config = dict(
    hidden_size=256,
    head_dim=64,
    norm='layernorm',
    bias='none',
)
Each number is 500 + 50 x the weight over its row's rms, rounded and kept within 0 to 999. Layers, rows and columns count from 0. Numbers have three digits each. The size before them is the row's rms in percent of the matrix's.

# layer 2 attention value, 192x256, rms 0.0401, rows 13-63, columns 0-63
100:549534520524558466471516706508455548509455527486463513505565544539436510460493488489454511492553545489425493516450428533459523537403495541496463461519522432441611347560509463534437465557552481
084:457414444484491499533443493547506357575465517495454502487520535515470488611506433452592444442479402501539455495515486535518411523450441467448449478501474498571494504510494464571494404486490483
103:532524504484560517491515343494510468476458544508415400538540492495518522504547558450469526623492569466466451551567492391476544442535562462559485525487463528501449565534487507504518560535382554
106:486547412435516468470483588510520407508523454506440465499530544504445461498489526476585465445439480452541484561464554515511454473541517541464536512475465484513430428482484477565498541481403541
103:510444529495433540487495586503542410551509580436533548448431532506503490504544451476471485612451473437475492459591534450561380519546454500553467465521589495418458538509550530461534462476439452
106:591467516481477485345471527520460527513459558529449534515383535455420574540474547460434619522515470486525478529436491500455533425459401503510520513500494559473549563527554476509446595515454454
109:441548490476501480496534417505522522430527538508492421465466447443493454500442581518473568549548487505486489524551461459492470415554574453517525530466405528597503540465495445361505510581494555
095:566573538479596488432533469576547604566555455437497451471471547475503490472437495490523507535499605543484552474457473451399584483469543476515568544491475469493449458486459451468523406483536555
113:526556492465513491396461531577476543408521607524473567549480464546508491504461535484533506515501534517446519427416429348446360507392512500495552490453427452420501592500481497495495446612478419
106:486548416446485515509523362518521456493538586544562499523391439479562502551502512497522535552529411569534540555563458565524462533426479530527444476590423548410475454500471484533434514509606513
109:507454546506494445549520479485619487474510606523486455499500495491464459553497559500549590508542577517472526475499520428522428484526556554487467468510501446446451609527520567411538468551475576
090:569488551536525441454531499537448475507441430522494474443499467479469575464439561490541513577547586533447558450419505478522531480516475470524560526529452505489531441544467508411477503438444373
096:550584481580501549441545550516494529444474561478487485436485466477551494498509558555473511409531561544477507431565467472485446448420620495469569529523525536567514489503480488478495553566527608
119:471516459533544478503465493497526484497519480487527412495547486428563466548461520466550500479519446591470604489503556585510547484490553494470562528424517534467426524516483542477526506496517515
084:516585514499510570532495406464538494473440454452522577562519558526527525443502488565560588537468459539531451596537468511505420548507450445486564480541358503474512563450499458396522449525410420
083:547489447553577480557489452593422449604516521501509493442500417490422511613534413510474463549425532422524551561473518584531500440493398598457476465500446504472571478456532583500506485408441495
087:511531546570560418520501503484464590528562458483537452438372430544475475464515526466518496472581531436498507454511489574571523478635510537488503551429397454607529429520537480520470504569505518
086:396527414454518481460465458574495455474548532533461516425563486452633482502528512556481545469470507531484502423441477584468386570512675413446484485536420431511535477519546479467579511513503574
113:468536574521503516460517540561496453423540505505508571491510489456529509488474569560499400453470454534519554474546447455438321636458609535480549521469490477366564475475466464465420483561530504
090:491539464545524521537469398517443409472430585439515463473569524509541496556592571491444470610427457420531504512547471559564525452548440497479500526422372470551460541502515587558535490594497522
108:559492366492509490529448535619503432490588476532525587518481465510520511483544440470536423463516495371505462436500571544575286569549514534533539489532496428567497601455486485475496516484531538
104:488512523581467476547500609570440495502478614497531540510527507474472542470362523522529489473486450491489477364426477499514538440464478558459551527524507464518465462539500486577484470499602381
099:557470563430467488379493474521372465528493591543494546609447507534472502532485453459490488479499478474499496414520504440479517404482427444563450532524523525523550419572471385535507570512528465
114:449584352507505479530511454419497476518490573519515400501500508533563439515456507531450462493516434531541489493472472519539479495442425583498429452425455528526486428532456514524496470494561539
110:530469402509536451556535501482451508518523446540463467504571501436505426562519554536457429419457502470460552529540586534462412612435476501556512529492558493470502439513478557474501441405524459
110:435541472579548495577474508554512407529546472474494455540551540495468432489491408458550492437460563463512461491392484559460634565527508566467567538515470553590512409490492411535439523486491528
117:454520408496529554480471445544485524570495444511519596546418529503469504587510402437497426499512469408506449476508528507400426491600474471528504452450462562596379441497516451468503476500542459
096:528456618540471475458503579545558542433496510485539535564402421449427496461448502499485493479510496438553590511601480526439460538475522483539547503469586535465465431492566467426508569538536524
097:511541522448550445519471545526492517456538450501466533497500481437448516555393583542467535488538432534450471550526488511493479501595587452497542536566451538581471542507483399424492554476472458
103:595550428458467530513526561484532631455468451563571476499476572535512458533516486542506585531533550526485574603530525478527518570456522498496498489494472500467544445506523490498464442503521529
111:518560390472547460506531518485430547506462380529541483510498473473463561487515540465436521493530437399416553409518441573505470535495533541551502442512539495458557552518557431554516454490603434
102:508487493572516427436479428502499532556457461472555575468507483516470481479477500560453466521510536515542464417490511587466436524439533466561518516576554479434574389456514527492472517484552472
114:541518636469463497559516532467533551461428481539532433503469465462485503485562464508465472519467629418490500564551564510481555410520549441527467524436455515575540522491479514495436513491508525
095:482487541509490497469534479479611534459447541488517470540435484510510487500500524481490525514413460489472516556565498430524449518434553608469588553460584485445454497452560436438528511601434474
094:504462531478548547602494474524531559429538517467509476505508436515532562472455558506521453411546481574470510450418469521578461517557474570490493544451423555494466524489578378464486524533469504
101:450457470501490529636500481460565438475514488393475587465503521557500522487513489474521503560458528541456500552488485429412460522515547474492537479466567427421481543513476545537497526444461523
117:478549501443507479466526463537452494524472527434479546510499525501411576515534510502484469554483512506501490435468496407438462485483500428476470501545443458511638539558431445519493496487458521
085:465516419578563478416492600502452579517545407564545472542513547453482430545476404584582559496524584560502494481449574565469510502408501478513483459508535433519470414474481467532516507453505521
086:496549579430571512477551462486574561424517571491515540472501513453463479466493430537576562493486589517487508534483582535468515605483553448452561519543476601495478560509510592381563553459371484
104:507482567497532465437437523484421366514485443418519586460574505438419523453421434536491413486489417440476467532488442527493476448520520512467555539548601427578520504534469541537535471500469540
094:503586401565591424556472487547508501494444358494511514576501492461563482511535506444567480450508526505499515582526532524507451427536456439494426504427511449452471479530469429528451486413469543
098:560544506515462457466480550500427573530555543526508536471451511480475517489502538468477575458563529491519474547529444514554463547426555575547534486414417449437490451493483425503459424504512451
111:475460356461515538529489408525427478541506418525451478509458541539544418593463469495393430512457463479493572535457431494502560502470628463513521449438622501528512486456530602555474453476461591
097:486431459462442580416476549513447431602519591493525465446592447566445532510523512457472446523433461530493512487596549451451517595572549522486558573539552504435520499560448539542539470477506472
097:433542502477562456560476537567600416549589538578465482512451533510501407552476446449614560448512579592515539437540453552435552515632571483496490531462425530530527526524458417414505461476469471
103:484473435523580503637465502345554416499505596504513420509485524426621505570418591527544609537577518543514473540427494496527535445475425551534447442465497469487448527517543520499481460488536522
095:490583584455468531462533411523626460427541567452545515480466472509506492469574443468455457431456492516500461541482514458420415521581597507485505492560494513491444634514540422466510462512435422
098:520483484477536485593520497566419485491467397458464468541559535503436465556508564534428468461521402433506491561541507522605498469543557563451542530440490438609419442463525448517565451510465545
100:490426489563568444496426492486519459493554499442480555517474469490480528524562600466457413563496514448493504451549470556559472437564551500541483544516418514520515428499468566608488512601535508
103:472462413474490494573478455442405469582487505528474483485524559483451476500599509504493585547528514564541489505459495472587573335547427479521415486483461482509480484474509480564498520369481542
110:451543422560530492557561561468487577516473395522532405427536486578554535510512543520496517490504527486535490564532539408453445462509561544438490539372515510542488490572493517577461479529518552
# layer 2 attention output (transposed), 192x256, rms 0.0351, rows 13-63, columns 0-63
085:542554484506505554574450491573490497560477473482571463509558460477490574403545477470463443589484551420486602518495474485586455550421461538423452483524500505446564495541599530545558562526529478
059:467476458534616542584479572559421482528551529441526477507456430528453440471518431545472595580474585531465474467498470540448560492571611419514436598470542482559527457410493554432473452496424484
102:369541478485458499406489469382445500414539510540432534457541548438497489544531442561458488485465462615500520533536492490440542480450483497527652568422473533539527538462562479515438507526488435
097:454451467542540518560550494565468485571481478582461438528532454464561417539577456545404529559499478512554552523591517505514523544461468435489493518462472510564482434429561489517535512501471464
087:467516443498566630477462535525534432466579502441546493540462471489582439423410527525572501480417475478430453458515469584487594494599518426416467551494503493514409458453504602448421493437491398
098:592456443496513540457453607479492515492480580537562530504552438430493509480495434429508487474456425525526533592440464590531497440502410544551603579400426486491627476475552540534439594457579490
098:432571564501457455439552543454532430403497509455447545389510541455429546556500573494534482450547490579423423440512529473465517530534505588530547462527502528455488497516440463498475533535583490
075:557490604542510492551407436542427557534550463506523444443517522489469584529590462496443439529424537453491576496494493486593476451449450497394450594438443429518489480501514572520554472514505528
099:447438563466513429579557565537481553494510508523576497568570491453563544411520492491452480524491499507471490479571477452544509487512416519427530519495415416433531528529533575515528501572590572
083:496489433496457514418634493517439515513453497455519555483404509495533572494473610482522559470459539476451534457519505498482531548499525521539484454528510473419534398552444572445436452468448553
104:454449493558528444510491504489542481505580651511535579512451482484443419532510383602485440438504455523484492443542499459503542455494404442532530542454494549504511553420544560536512547536470484
086:477539543433481487476485554445524506453431540473456443466524481432477533456484479450450342516520419514505454546452455541526487447462436522586524476486441490392545566484472497516526542434495467
080:546601530537515521489523468458525525470520464420483532391486454466489536506580476394574490489464571513493510493439545490517538510513526586574485486534505527463436529490479507501519480553580600
103:526502514527468528393411466512489458497441588502454555409480492558546506554508495536469577420508539499466486506462513471482561517455529427535467436466531526500453487564392436424512430498367501
058:474539467485462533581438512475454508518502477541513481574527480367506478474465493617503549442463497469528493439497511515517501481518585475397531556473501463478546471492474469574506421442475522
056:477514529504444413492549454582500590522443512526549413502449523393597513421410564529535538491430574466550522501482507551585515513488585540446507437555548525413535529571473475521483532460433398
078:545474532537420399493571590523525515504410521561499433359402559591447494602486578506476438541622522492562544448511504443488426501452461478465462423480464521544476518519486495481488517626514483
071:420602540514449511483542449501497456446492580528473499377514546585491538490526576564519622555462646534481464465491474513486497490527618498462502436478553532420429485578407485473499414542415553
101:517590565492538533566568421526517449541512493461461503491570526539567522456521588501496492531533479430511471452578522506420503540513487529502467477526485374415524422581443482516458338483518613
072:390550483490446406442495516437493430407484454443441513502524532516495513532455515560459521464468494522485439417527564503394569521527528491493479510529567533492476550472511432501442523470520383
109:452525489477508529483586513584569473491521596512525520585434487461541469437492591527495513459527529461484474433561469522470574459521433403434486470554463425507465453495428533471483514506417447
089:485509563483461431519499522609557558487441511427492448490514521534480577436459496428485400503492462507456483559438534523527564563539454537540414435581490463438507642485554550451568585504539422
096:510435449474529545498489594580461515474491506471607537530544479533508522430495472460452469479510436474498531578550491621521490486563500525542492560420476493503585549515570628484473570519533451
104:458540468525425384426535436479493516509429379457422491503459548445560494473449590470487533462533593503478460456513608437489519598482530548565393435548533533475472510492442455482533470536488517
104:518485479438502575491562398471511607499451467487479551385531516506542500444430512518465518417468512499484518533427505544575502499567620487541480499444525551516492486538409499481483435430382520
104:472459519560549523515477398565491451610512496559513491463523485494466513480575406513461508557481543499555556489463483511563512486391528471488463545468517496542486534481622492440516529494446384
111:493462426497537588514540558438393518496565489490582559469415468506471607502498433533454483522510558570492542537473523482594486409538579472477446595473520536526511458398582532450445536466513440
079:569464528531448526501513470499462551533450460502528482493408421507490543571479544550470528498476480488542587548572507571506497417490481410432499475439519504505496405505486491498426458533520544
089:663508513510571573458507562481527453543513528517404451415478441624449545596529422493464505490604461528457589581459484502481462573408419574451561541462496482514481521539502611501459467505502486
105:515462516509460501517393462524514487491472493534580511549492446498534517589560495553430503541475497438468566509554474458494507543428496480488469492469492517466588456527441476586478521507477558
106:628526521434480500475555538473533520507372501475513554483509562564416436491468550407524412504536514485460487517466516524576456525546530541538458448442453522509506593514451428516550464474488600
085:530577486443486519515490427441510619490523511432531449579528511526502462472418451478458442552465523447540495517435491500564490439478541519658503594481518434516585491488463458516503520490476551
099:553431493523516334538465503432445523521484516613483475514470548530491490653519479479442505500523492465561506508495487479509419435457447478556549486505477446463511479485471398513535557492566552
075:531450505542508549536545524514484453572472439553580448547529430558556430599532560485476526583495445433434527519647492538486426492430484452416512504452499466491506467522506542508482404596508560
081:449400502464446491485552424602480487571391496530472455460461507577530593535531628566466504580534518501496525477539534456514453551454509422470444442471504467469483502615496545469527432503446552
097:371418492480622586518494503525545499541561483500461475561501470399614493477488422585533526613468482493438483467620380577466523542468613460443523563466534421506404454486622587527478532512459413
108:496424458497624481546481524614424537575515461468564475523548534556444488465523427593570417569483480519470557497509522502579413521538522483457460581433492463518518526528552579493480545472511555
068:593562504539440555508431456518532593548512519546547461531421496516552434546554525464530471508490521438557557591454510476593500436457518503500440409500474575437533509508437492571559414497446536
066:610507480522591542579364440471502526528597655496476497471526506551451457511531397488474542499440511467604523489430437581580459429478525492493523618447473421547512434558482499478532478457440496
098:475524583519510422557547485577464366466407471480523521466531499503506531441491465500492526474473521544500507487436508495434503462530543542395529461546499455463466482542494512446503540448437461
072:523447414600610534525452511560487562475519508570541499587476461471499349597545403561398476522541485485535529499558447490532468452447434413488549571465529454608533515425550504583463473536521506
088:553457456524411470591569471562561537564448462542468419495549563522494510465510532409398460565538525427552524526471500465571441559431481533506445487464439435530500464515469518508533584570496583
100:528545547496485470458503542458502461427451496504475583479495575516488521550438441492531511345517523520488420481525497474475581532466571465574560438445527500556448499469459437378399528468421485
077:478526472439546577519509427568518430553453401458515423413553600491554465405452481500552529510436483509518472491548558546465539559510522480359502430595486487495405536543522520464529438470570461
075:635453541598608509520474529580519476589569534545556422493423445596473486568608411536447502545532479460541522472558483520493497508469476373481471551460496423547471536435585537454474402588515463
081:516514508563410515418478488491546469525511529442479582604403507492460463560551532581454475397581525515487449477523611417451556554408399526565488501529524613484520530445538447428480466484440438
094:485503504495567579553520490482423375540548587497514599470482485563437546503550493558484582481497558553459454444543491572503462458576508554461503551535492420475451409552514500508509407460464489
085:477519491442442525469573510524524487525397342486442429414485484543511483546441568503502513527567491606510497536492573525462499574476585520456522407448566543548439548516426495472461524520455494
093:476456528532533405549627507514556449480488531498472546456499582621427503635481566568485452518581531414492534425537460513448477487467453396495579463515491516512430483608466476408508514495468456
098:453434425563581519455407507585499562544522478525543476567459425449532450492536453628529449511455474513480558507475436510523540598505537362454470551465540580605454547425595615448461686498480391
105:528557548434451479522487514376533620488445410513462507385495571475539499544504457472502495459544562548522460534506560409489507545486514533488487441511476581586485539493390419549497484543575585
# layer 2 attention query, 192x256, rms 0.0461, rows 64-119, columns 0-63
087:413594515497483473472500430405461560590474400495431560437527503536495524534512449505520502548561418515503561544580499512403549529519509473460486469459451523470407537414519525469436552486523437
101:412500537440473457452535518511545533412563441522464475479507534473517462468495566499496490434550413457446593527454590435601555558528613632561459501495450471601419543516541528509569475654503441
090:470607449471458475504550531539458547474449575467438481492536483494528456528518442454482399592448494537457496491575448513499416452442416588502464543504468424475504522535449507591421430367483435
083:495543493468455447505553534495515606495393432468447529435517507424519427437474423389507644524587564485526412533493512585522423493462465457478523500506456573405462540442561468432534516540435450
102:505548427565561536469511487513441442560525498514481461413433460476485473554519489482491552487497518484487579583399583413460505521510451535439563461503569503460494459500470514572422539406499426
100:508449446440496497438497522426502423455486523552494544471537527467503497555504483473440479558463411409463554577418481473357546481426543613487473513550486530458533534458486508520523474464584510
099:373498526521481473517486527512654514459579491483460464519503412481541508508495487466523446519530490548509469486385506391456549555625421501573437525468448570530490555441451429499535474402462517
087:491507477534481441513452449615441496483556519467421484460483621446511505469531464500515508617428557416556522606564512457514479521543483457519465499488446563489467463475470504438549498522464471
099:479451477479412480513540500477577450492445523516535476499559461498538548524520520489471452580501468568487503567636363521567461466570491367536494582506434471486517515479525494540500522574469548
099:419532496464531458525604600558407507490463422486516450533534521440560510472554506515412389495534513427478480455462499483564394470497545586458462447447503481573561497562488444570553512549630497
085:520541450498497523557499512592458508607439505585493545453477471577478525471534477511522518532532492550465451416573444481540428467555578443474503447543491623511514468419480419483557432482397479
094:584496469513497508465468491412443539483432517514469494509538562612482483512510421564524574569444560568474480495515455531531499556473499435451484453472446460484560524457464478486531607587504568
115:472507564538489428488536491484550489530475493450415460483619492478504473539487487486442500557463472413463522503549512600506529447498578503482490504451546543501490457422533479504514449543505575
106:489468472537514507442531418527516405462538498459557531597501527492551482409484527512500482462524491463448523575429505451512459499485551586573481490525437497536475508513460548527452474520546500
097:535467443517531462426447522469481484552531538526544466495519478556438516442576488480628559422442607482513549491527442490522484560474460449468513468513489479533430502553466481548560480580461482
159:468556491476475442426498523520545604472466523533423454458601525442525479448521521430428527409560605403527414498538434534491443474481549390535509490496483456499472488458600480443508409525491523
097:579509500546514565575540449584521430466533480517513504491521447531457557501578494527522547505526526490517550542499495414573418546546420502451394518444483490512574515519498439526460564589560402
097:521437470511501532503490482518492344520560453442548530539571495474469428546470528540439444535491451394516549504473505537589451476463579505547499442479520388623501475500507591471521561562550423
150:546399515553540519595498519500465435508580466497569511562504513614452519518484492546578538508514468539470533454420520470510522530423525599490535509462452480510589525581479518579507536502543448
097:494449407522533520519531556448597506511489442453519573532537527457542524455562411482564500463480452457464459447480486519430488549540480534462488460537366499494512476495543544465488543464572489
096:482440549542494467517554546558509553402513479540444593556468502536482586427468572482561441559482526546494485496591422488466487389429527460450452505451587468530467453461494534449489495499529476
103:510567449510505503607549414547429478528483461578485483461439524367454562433470469412422438584553524442517507559516471589546461480520479548498445471612530527474392453424503497519560512446402504
091:526469458493530462377449495498514407567586459468551581508489493501523443456475550584469482442517439452524524475505560480442490474471494566518456498493468482559662527502507541445449466481473540
097:447477518571497525492508479447542515534535497450522490391590518504461508546528610453524354536536497570512476599457521467513543443476511445474427526499466575500437499467479449518534440471552499
092:427489451448521479450545588557499682541462486508531450467518490522527522429482524516478404442498555487530465494555511505514541530488553591479483513560431466513510464483390443504424524618392511
090:510471430555457485456396549515535466591509416476521453522480475490483460502543450486556568533520527575511511420454495485531502474542513494511512469389506445520557473481509552512470521493471489
083:470393534448432484554473585479494612482506478476484465410477482557544559585504545455519542583452470528516448462445456509497540498475513457548474522545544465544464453542493582477523556482567536
079:533490482554478475533548482583538537468479486529501510463469524541588425473493561505519492498564451503465595486443562493485489501494457558493485499477400484457477485434522426541512527515526485
103:454506531501514534540551406510566515516480460493501491479473527543573540529452543543466516595468434542514520454408449460487474517493406454442545493484516480497528542516485500450462563447567594
099:380543475497500500573557467588391546470430557552491499478486478492515488448481526445442497558516515475547468542497478516430488471527447453494531536530511447585458507491506482459541613566488582
090:523463422441469474608481487560495470462457499518498546397491514477442483534425427490390480535532548530490495482478444466444511488551471461477444568430573493499425498482463443588468519517514439
116:484602443498472493468452454492553485398427504492455499481550543580443447516487495450472587467546482549503424513508427495542550519510463398500486445535523465471489453462493523457541493508441519
098:619521457502531500442500520511384500514505495499457505504535516522465473538496453507513387490526475462517466448450565576544433529521471518571469487510519455478533562476519468542512481510574401
098:514530517445461485466435498581471542488511457459461527405461557458466512518477492499418553438500448595487502518547485529548474553413512378457565481514528513461408449511559491430460498510470400
096:466486444502460531482441479512572482448466464489485589391546567494425517501459454506451480491546523533556534500482436501534530496514595468502440559587564476518495457545463376342541613492526533
100:428457505464488483564497474429570539487483510469494519476537418551430562563589525481453506528428576482511546538547550551513583503524473615485477541493480509469454439480480517550528508486441463
094:437513556543467438481451519486551518554495328522503475433537482476515487563523525510513512551474591425533447524495432594504488527431564391501504471554562505479538521490563498441477457565422462
100:510512629471461551518445466512458552494522577474439501508482525546517479489481484559521531571557438518494472559531562525567541558482538461453476488475457435485601573511545426515511570355500542
087:491498474545468432546421422470592458478497470478492492548523522532514536448396523550431488464473493442487515570496559556393471387535504477464557529552407521522353525435545594553478481426502542
097:481484436525487512440491459488576568481551497498482537511518574566490512446560457450485510501554466461540531632484566525520512493546540520555451551484444498568526449470470432439412518536401557
115:563518547426475503561475458403537523516475603470546554489368515476508541472509456550565520579477439596468426511483437365531484477528453487465521519594525545481427532420557541475492514478462483
092:482593480427439447405486536473527562504483466557422506389506540464492493429515478482442493455418514458477445479483499544537514420549470548515480396521543496524515446487536438452481466521479631
103:436436434573560542539443484527470511502534525552420495501539549473506379484487449517520479574566477502547546409481451535550502467490483505577457495402597442508493427543518458547500573442549495
115:488515498509480438497473618471601498485497578451446474557485562451538418573517516483475504479516495427518469469411531559468470444417538451569537489539613550562547454491428484408562422472539521
104:404501521390453484472532433608511503461460499445515452461497533551525491504510490504491529499547411526493507472699492561553562421446441559440519548543590468509526477495554512480487466525395369
100:485535506524537482589534499479446516562519458531496492549374496474482445487524533505495498577485444483511468523473546526507484434483465521470335538451531508485597523449496505505473511482540429
101:491392458558447456572526573589450530501484475474503499455505522479491519458456486429496533547564506412490471410438523494531475407524452491465552517471453509445420454520420497531474590465530571
093:487473460459494521479501496584474577492500516486467583447546492527473455466541520408448415499523404519552469514553475453552476584590568498483590519425527515471469470540475494453462483493437470
094:527520440420538467526513504524592547491541553508484458449574554557543442544500516556481476427504556474501461518529392583535474506549557516519575490458568424533460509511462564422489464466530598
124:515543419457487455379474517516521509526496554494467446409546524484540461485560452474460481547488491543533428488525382484497508465654563459546521474516535469495435469519542479464528501506487475
090:490437566477477457391485542508516482417489556585491500574558486524537415494540535522462507468512523493551468442455389540521426465416491447540609494497508479489446498465463547456501447433508475
097:546510524542531479562490483519583519528584379520519481579439448470568518490409498461483460415484517555525498471600477508525553614498523507535475491492460484541465417531525535451483445601512517
091:481489564467465485527513429565536475563519494432520520537424521471502546553558504528488376543528419561504573480505491601560588527447470457496490499506506498486487486486511497535489515471507386
079:548498482558571568547522497518488503518525516544595511475452408524485530450535533535545532501435496574444482599491428464417572464495352542435468499550476465476447494523521457477477555459506458
100:507561576457507507560494493518510411473399476449501427419522472558491526428516518500426545484528503525451541534598403483532589466447459486407463494538528589357499485452479583566505523421498415
100:528460517464606541536523466488511517463516593557556476482603609486566409528499475477482542511533598568508542464429509446517539439505487465517502501470432418526495555485492562422532503529491577
# layer 2 attention key, 192x256, rms 0.0412, rows 64-119, columns 0-63
093:469475498511545489421474509527550463548573471622539487465495557554487546493536435611470447473435535448434475473526434496487513440473495506440530373578407545525470487504385521502497469551496616
114:534543585394530485509470511465551501478409482521431466550546512551518445565519495413458572463438514515489470484370442589467530450528587435471531465540589516505534483546399393541560534501449476
088:560561600489553520609359418602493531514444569488588548475476454525517580415499472554471527454647490485446509477424489493556536514522467507543507617463498458493504449475503488509571484605488512
098:392530528541478609515403463552554513512491495499499562501458536450550509512461517603522504461556452474367509491486510491531455573571503413447557506521493550517505551355468485506514455477512467
103:563472430471531473618528463437575383539495557457571536497571477548470445450563615510548532436514472436577496432551529597531483418504560553463511528447540474493549476503576392484415534551409515
120:464419511629482555445563588407644476561584382472497437518575449547506424592585542573592501503510541501373480453555370568535520482546536539437451473497448511478474459478436579438501554475374474
117:472539622407500483535475526570398607404455474404460492550503524479478592561472519509481512561535559522473432469461491544550471530546492438498432567500503585492541492550566573541399420480441413
098:445558454506437456545481555594552483527521469456547464656439435474467538598525481590473417513558465443468569521501487522493531510424466519390521481441545477428596472531413523497409498440493514
104:470548578481534465419550462557463597488505491431500570472454530425511473525469495376495588365545582519553483492465522462544476497440400559516468522532436465480435599495492553397529478528571456
112:483491571470524415493508404498512550443496592459501543508542493577497530533585529482471467425532498547365455583473471470525528492499397497547501558497498454524601432473544502472476452481458463
103:575454495552581554457454449469513551578560522651607488493525463435424517408473468578487520470443477486527512512495488452510488517519506578489477332419540527542534505668431417477475425597489569
101:556539537621549480535500494470460619508531509573616522440567465461537442484518534542509386474510476523549465512486510472465512472519468529454488476491557466514521446520540409486518534485434520
088:525509428466523534542571605497428537462547468523391477556491396641510473527572415487530500488515550409584389543440613461592565506483522466538483418541495452488500454519458507499516454457494397
101:432483451530540544478463515500517453447524558511482525492530466488516595518561541527524455504466543530484480393538465521521466505359495519376491426512606478480517412504505488453468587455539424
102:502505513487524550458568433476600443539477488528564468475482499467419415431568601483536503464435418575602571493464523418459407541539452469465441445445548450520525533548510449488531507503471559
092:520641483589541419411462475454488544473428506389500620527476632431439464536646436537503440554460510514555480478439505438523558511524464578567526512517516522432466502428421431409542474416581413
097:453444473502415496486580478440430465462460467405418518533516646409543414544427575420492490382505507594581538523599573499430416458518467531554477628532522473514508477507568481470504407468487458
105:506527421498583582476514496566442560442486596482524310442501455555555519597492428485530529600448537444450487482512554439554531452459414497435489537548539457456510483539439484553474580461535504
101:432507513521455631534537510519462506529473468596543453570568385572527507481505582527522502597446487573481561514544517482567538557464454470548421474399571523517558422439457449477534540384459520
117:446534535496566408399583548491478544515470534507553417462481601486509486632545488524507462444476444445543516492522478485489478531601503463549511414539451489488475477475524437375526470427411535
116:365567489468424486469526528468468425457489544459502529529479531477542442534449481500483569457490485575482521525533497474435528512469448472530532510500450507493512486515511475534480367528463564
099:446443461606540470463477509456453596518518497494576555511484497546563606536525477571558433398452558424529476501547452488525544447495551537455496415446465517495532483563490608464478464555536518
095:403469434474519544570560527446424481445521466488511481499507622427475570394509488512449502479383507525496578577517483445463530609562586384494510464530520457496394450496465466498509488524452472
107:512480594572527484511501521492525582430464526446453469634497473484544547528504435541462563475492483567469442480486413452468521448496632536469534547519479484507519483427466472490514478476444466
115:599525538621470466441482479463501373533495582498573543522545468456484549518543485470482522491504582433492529437461466462541397516499460427477544528506585414457623518455518505507544494478595457
110:530529471538514485607470542552453518475516558542580531465522528428408477502465597665483519515443443564552535466512474507417495432516417528501435526562577584479500456521544451453345474519523489
098:508535483430462549502469500483465489478463544397458454545539528517548517490478517425450493511500534484472591561384610470616511467472502490513416560409457553483450527466445484557568552489545587
098:502491551497503583479453456511525474556491557524507512490557531558534531462453477478452468492576511525326502442524491511524501523429466459392584452422504497514561508484359515470466548510545514
120:591540573508526494556456451538446583490485643474602504499512558413512517476486510513520563477575558508414469555499500521455456555527528545572530530352459499461524510578458528470456441557485432
100:538410397476464489540442472556458519470472494507524415464500419430463535474437439460444491473570514522422554531559447495532540504449477510502500456501521532500519583445508613597455576562486582
094:447449487508544558495304488479473518546545474557552422593495457491523500484486514595519441494454460537419453572487475505516473489455477493385574456391521587487515481420435489489462475498541491
099:640491583490454570544461588533368512453551400489509505478456492402564556555549536560442491534519515457530434516407456557538542412529498525441486541574508500517408535517430494457541530463525530
103:484408489504429545458475526446513565561426488512503500357504592463479432531513519487444598531489548522514525445483489529520511519546497524508498488517558530514562574494509473495518500551465567
099:555478377402567517511495529491423439488504613491550545608515559508477470430537432503502538538390445459574420460480525478539459417541540576541529465396480408498522535551504448591570517540536504
112:514638517511496523481453495468555533481546513466452509467473512436537434562478457511576494497443585445478509512499474535496379430495502458504422453524595490530604479480557504508478503467432545
114:647495503506600452537606493505399498433542538602543518393516560544481392458492560512565544422619509469538508481465448450484466512580526528406568475498499559554566508509546529564510460487419524
106:471689460456436562535563445370479496456471545478631537490540526450546510535547506494535517531359522451534494537458559465529498429414508553543440489529477368465505486507562517456575493528588535
113:479548493490540469396536604539571533477498503494501539459495492480492489393566526543460476503582567581511475441576557546501457514500508506516506501536527616501429464466545535478441518512495637
101:430446550462545520492548501552491524344498587483481526564355475499473494420574454487479520538598530466513496482458454486524587565474525368560458487471528485530527517447480514480515542507521451
107:500559477528657597398448474503469437536434499559452397416433517410441445529511483500482411542519594455478485464454451446616485448540395526450515520546516477547498519522471550465503576507470446
085:449571632552442426479506495539576399512486402517503618554415556446560484498503561441530496525531517400549508534462539542417497576520526572571554542495487495515520500600427387404546355471581529
095:603417458554513483508455523463491431513521502534621483598525432461498464584600439588482494486470510433571551484446516486458513548412488467399470358490501499449428555600508525584512492462505432
108:611592434488464544496434570521460579561483515459532421463472444483430503551444490445403505530548473534473482554475530489470492472571455549445390513399450590463500451512447532446468407563553482
096:532533454423430563412521467506488468579537505492466547519584512499477438456571498457513535524417513431487522557368548495490519531550478394498435529472558443515523446571496527590462441391555432
096:505409526525549391491547581555359510514463458549449473599504498519449524448477466533476556534552538449537511435419486483504511472570548500397481479417422470498467477437373453520565494607551481
106:514468516522506493619404490500548500508531380604508482555574345528513595501505374490465491581468485508520533465502567474522514432552483472510543599520523535547431424459592514454428464460508538
112:563520471445544503528483520490512490478584565499452514436515509512465545613517513585476468494403470569531575600621495476563523436585538444441513512547450504459487517473564556396515408513531542
120:375617476558470504404469535492566500529544514516502479490537551458499555595517387483460591432457476558431407606627511489606506492431523435403472497576460489450484569505456507511523512502481441
097:477512508492551465447435428598449438462466430490516494491413513419494508481506499467483544588598420509381448503503519428506527596538478395418574588490467472492595476523405548475540522510493418
110:435562565484491502436417576576577391481445495464525468471469563318447451485497472549536486469499462509527536428476517558439475535465476507499502564471554526485584519507575516450539425533432518
112:436494528458481419481413568496479418529555475492430452452498530450535558421524473517486490501359526453447448514576516493424523547453519551497443521591457516509416515486531443512528478506482502
105:517534572527435531533442526468527599559495474476477498474506443489544498541485441589462477586508543533551431464389538474412498496520569527542584428534483566469599500473515501502527434442507489
098:489490523371463483509542522444477509350478518454472603547503462577548461434495460427483566576552544414489455446485574487521411508479518468584529610409463459463467505464537560520551528477534527
108:534438545510491494481551536501486486460562500573557546427540509541479493481479492485477429521434493513676505530486516468501518533562489500581456496493509428562540534655552591511503428520490506
106:483508495446426464561520472476544523474527590484510513626460419448555494463500450449578470518519642513585468449488449547449459576492557488471506526431458467571423510487555465529517547554511490
110:574618575622493481511404429427512472488509527498503404596415428577492611555443425552572355551523465506422452446517472583588561477506403563517535497568545388479548509524493494449565483488586411